Part of a small language model's weights: vocabulary 1119, learned residual scales.
Each number is 200 + 30 x the weight over its row's rms, rounded and kept within 0 to 999. Layers, rows and columns count from 0. The size before them is the row's rms in percent of the matrix's.

# layer 22 attention query, 256x256, rms 0.0695, rows 214-235, columns 192-255
099,146,182,198,241,230,262,182,134,223,210,195,221,137,242,233,167,189,201,171,192,267,163,217,226,246,156,217,206,219,191,190,191,173,154,195,199,184,225,240,208,171,182,165,177,253,175,191,158,214,224,188,174,210,227,184,196,186,150,229,228,205,241,162,237
101,199,196,123,221,195,211,186,194,225,239,200,209,167,184,236,251,195,205,214,247,239,192,200,285,232,198,156,198,217,207,179,191,224,206,230,213,192,153,197,199,162,271,232,229,180,222,204,221,178,196,176,172,206,180,213,180,173,199,186,231,151,220,268,151
101,202,201,179,191,204,211,189,232,214,230,221,177,136,181,185,188,222,171,171,198,204,206,221,183,161,197,221,223,162,232,254,217,215,242,205,175,173,205,187,167,141,224,162,230,215,231,187,236,218,202,203,195,166,179,223,187,186,281,175,164,147,194,173,190
107,198,235,201,191,164,171,181,200,180,195,192,202,236,183,191,231,112,167,245,200,229,180,184,222,211,182,191,175,185,214,234,140,160,175,247,243,187,146,216,221,180,239,177,238,191,208,204,197,179,169,180,173,214,224,197,207,218,194,169,239,181,196,172,226
099,219,203,212,209,197,190,268,176,195,145,133,149,196,201,151,184,197,208,225,187,174,207,192,223,244,222,252,216,169,194,174,170,170,239,228,203,215,245,164,200,154,215,191,205,227,219,202,190,207,191,234,196,196,169,184,221,150,196,218,215,204,174,233,179
107,222,209,171,206,216,125,221,233,204,189,186,224,242,203,168,183,222,216,181,201,206,216,189,271,173,229,198,245,196,167,173,145,186,293,220,147,169,234,164,175,217,189,161,196,205,208,183,207,156,264,226,198,169,230,257,219,129,245,179,193,179,264,172,219
094,192,141,203,237,203,169,175,150,220,170,180,166,193,245,206,199,184,218,204,156,164,203,195,207,204,160,259,184,162,198,147,172,214,190,203,207,164,147,188,123,256,225,206,216,210,155,220,218,194,213,173,197,199,173,205,192,196,178,227,173,171,174,167,211
100,188,188,232,197,214,220,199,205,208,176,239,171,163,203,210,204,235,154,176,167,221,159,217,246,229,138,196,248,182,222,150,203,239,235,241,193,195,188,200,190,197,203,235,173,201,202,154,195,207,217,217,203,189,237,173,240,188,158,208,183,272,183,213,155
093,194,181,175,207,199,200,181,238,179,221,160,254,195,202,163,197,182,211,234,234,211,207,173,189,205,219,240,190,203,162,194,241,159,237,201,197,196,135,147,168,185,163,222,188,195,187,190,212,195,225,184,220,192,212,176,211,201,141,208,203,185,151,196,151
102,184,191,230,198,167,154,187,227,210,208,172,168,174,260,226,161,164,172,181,213,187,228,212,180,194,211,220,222,217,204,257,224,230,206,215,135,210,117,169,204,176,212,173,202,240,184,205,202,198,200,183,180,179,218,234,211,197,171,199,245,135,223,229,197
104,236,168,193,236,261,251,206,224,209,182,133,195,238,188,236,209,240,197,203,168,198,178,186,222,214,182,238,183,234,206,226,230,193,181,150,211,182,174,241,218,227,255,257,166,212,235,239,165,188,158,171,181,144,208,242,177,165,216,195,186,209,155,128,248
099,143,215,242,226,250,233,222,152,220,218,238,190,207,200,203,158,227,246,242,165,211,232,274,212,254,181,228,218,174,199,173,201,212,203,122,203,235,261,184,204,162,211,175,195,208,216,160,225,262,230,233,149,234,210,179,196,180,226,209,208,228,205,177,171
103,176,194,264,231,243,225,165,227,226,174,186,217,227,172,198,135,211,196,198,169,239,259,208,160,210,189,186,203,197,174,230,148,159,229,180,237,213,155,223,198,170,201,172,244,181,192,213,181,232,189,219,249,203,189,243,219,280,187,219,230,202,242,201,165
095,172,214,177,240,223,170,279,203,196,264,251,238,219,176,220,205,218,172,145,209,211,244,231,153,194,189,188,191,272,228,239,140,177,277,193,166,131,214,212,238,187,195,180,193,145,174,218,217,180,251,196,217,137,181,204,206,229,158,226,187,230,237,185,182
103,196,196,224,220,233,171,206,202,142,176,254,142,218,211,238,184,239,195,201,108,193,246,158,177,209,177,183,177,238,197,186,226,262,240,151,234,243,221,171,229,198,219,246,197,231,209,217,188,225,198,171,214,204,226,194,211,158,260,243,152,157,175,184,190
100,178,184,229,222,204,220,240,178,173,149,192,210,179,174,219,176,207,221,271,193,138,145,242,259,236,203,222,204,177,229,195,196,183,186,249,144,194,204,200,207,287,213,239,237,176,216,219,215,173,212,220,202,246,220,214,191,210,226,227,231,181,260,183,213
099,135,206,211,236,203,193,248,200,140,211,246,170,244,182,143,222,214,188,174,175,253,172,200,194,191,247,178,188,194,231,227,213,232,195,143,273,198,190,220,190,192,209,217,242,135,216,224,162,159,194,194,202,188,225,150,220,269,194,194,228,225,174,215,159
104,194,196,187,184,227,226,214,226,181,161,201,236,260,141,222,229,187,193,217,264,187,161,220,211,199,148,230,220,165,192,228,184,200,185,173,190,149,227,214,154,218,189,234,178,221,201,178,147,190,149,189,178,197,214,193,189,226,253,244,245,155,205,203,214
098,176,186,187,179,211,209,195,171,189,166,180,187,190,181,169,227,183,214,181,228,221,198,196,200,203,271,175,150,212,240,216,193,189,168,258,235,222,228,224,216,220,121,224,210,263,163,215,233,172,178,217,240,209,211,194,178,167,199,269,205,230,221,163,158
095,219,161,199,164,193,173,212,205,199,256,188,253,203,165,176,244,191,222,205,202,179,223,184,207,193,214,221,183,214,203,161,207,216,176,235,171,265,160,249,262,210,198,206,207,105,209,175,167,193,148,208,205,200,144,246,233,203,98,191,201,222,211,233,225
101,180,183,137,234,205,204,213,187,209,218,226,185,212,239,149,199,157,210,252,198,223,227,244,154,180,219,138,213,192,215,208,189,185,158,209,175,226,187,203,204,174,187,227,243,212,228,183,151,214,234,258,226,225,205,167,202,237,205,154,207,251,195,219,208
099,211,186,185,229,182,196,196,219,223,249,184,169,218,217,239,228,197,204,170,167,167,235,183,261,222,245,226,192,240,158,188,204,168,236,231,244,177,170,162,171,204,181,195,230,213,175,200,216,243,181,211,203,190,249,189,231,230,184,157,198,187,210,193,162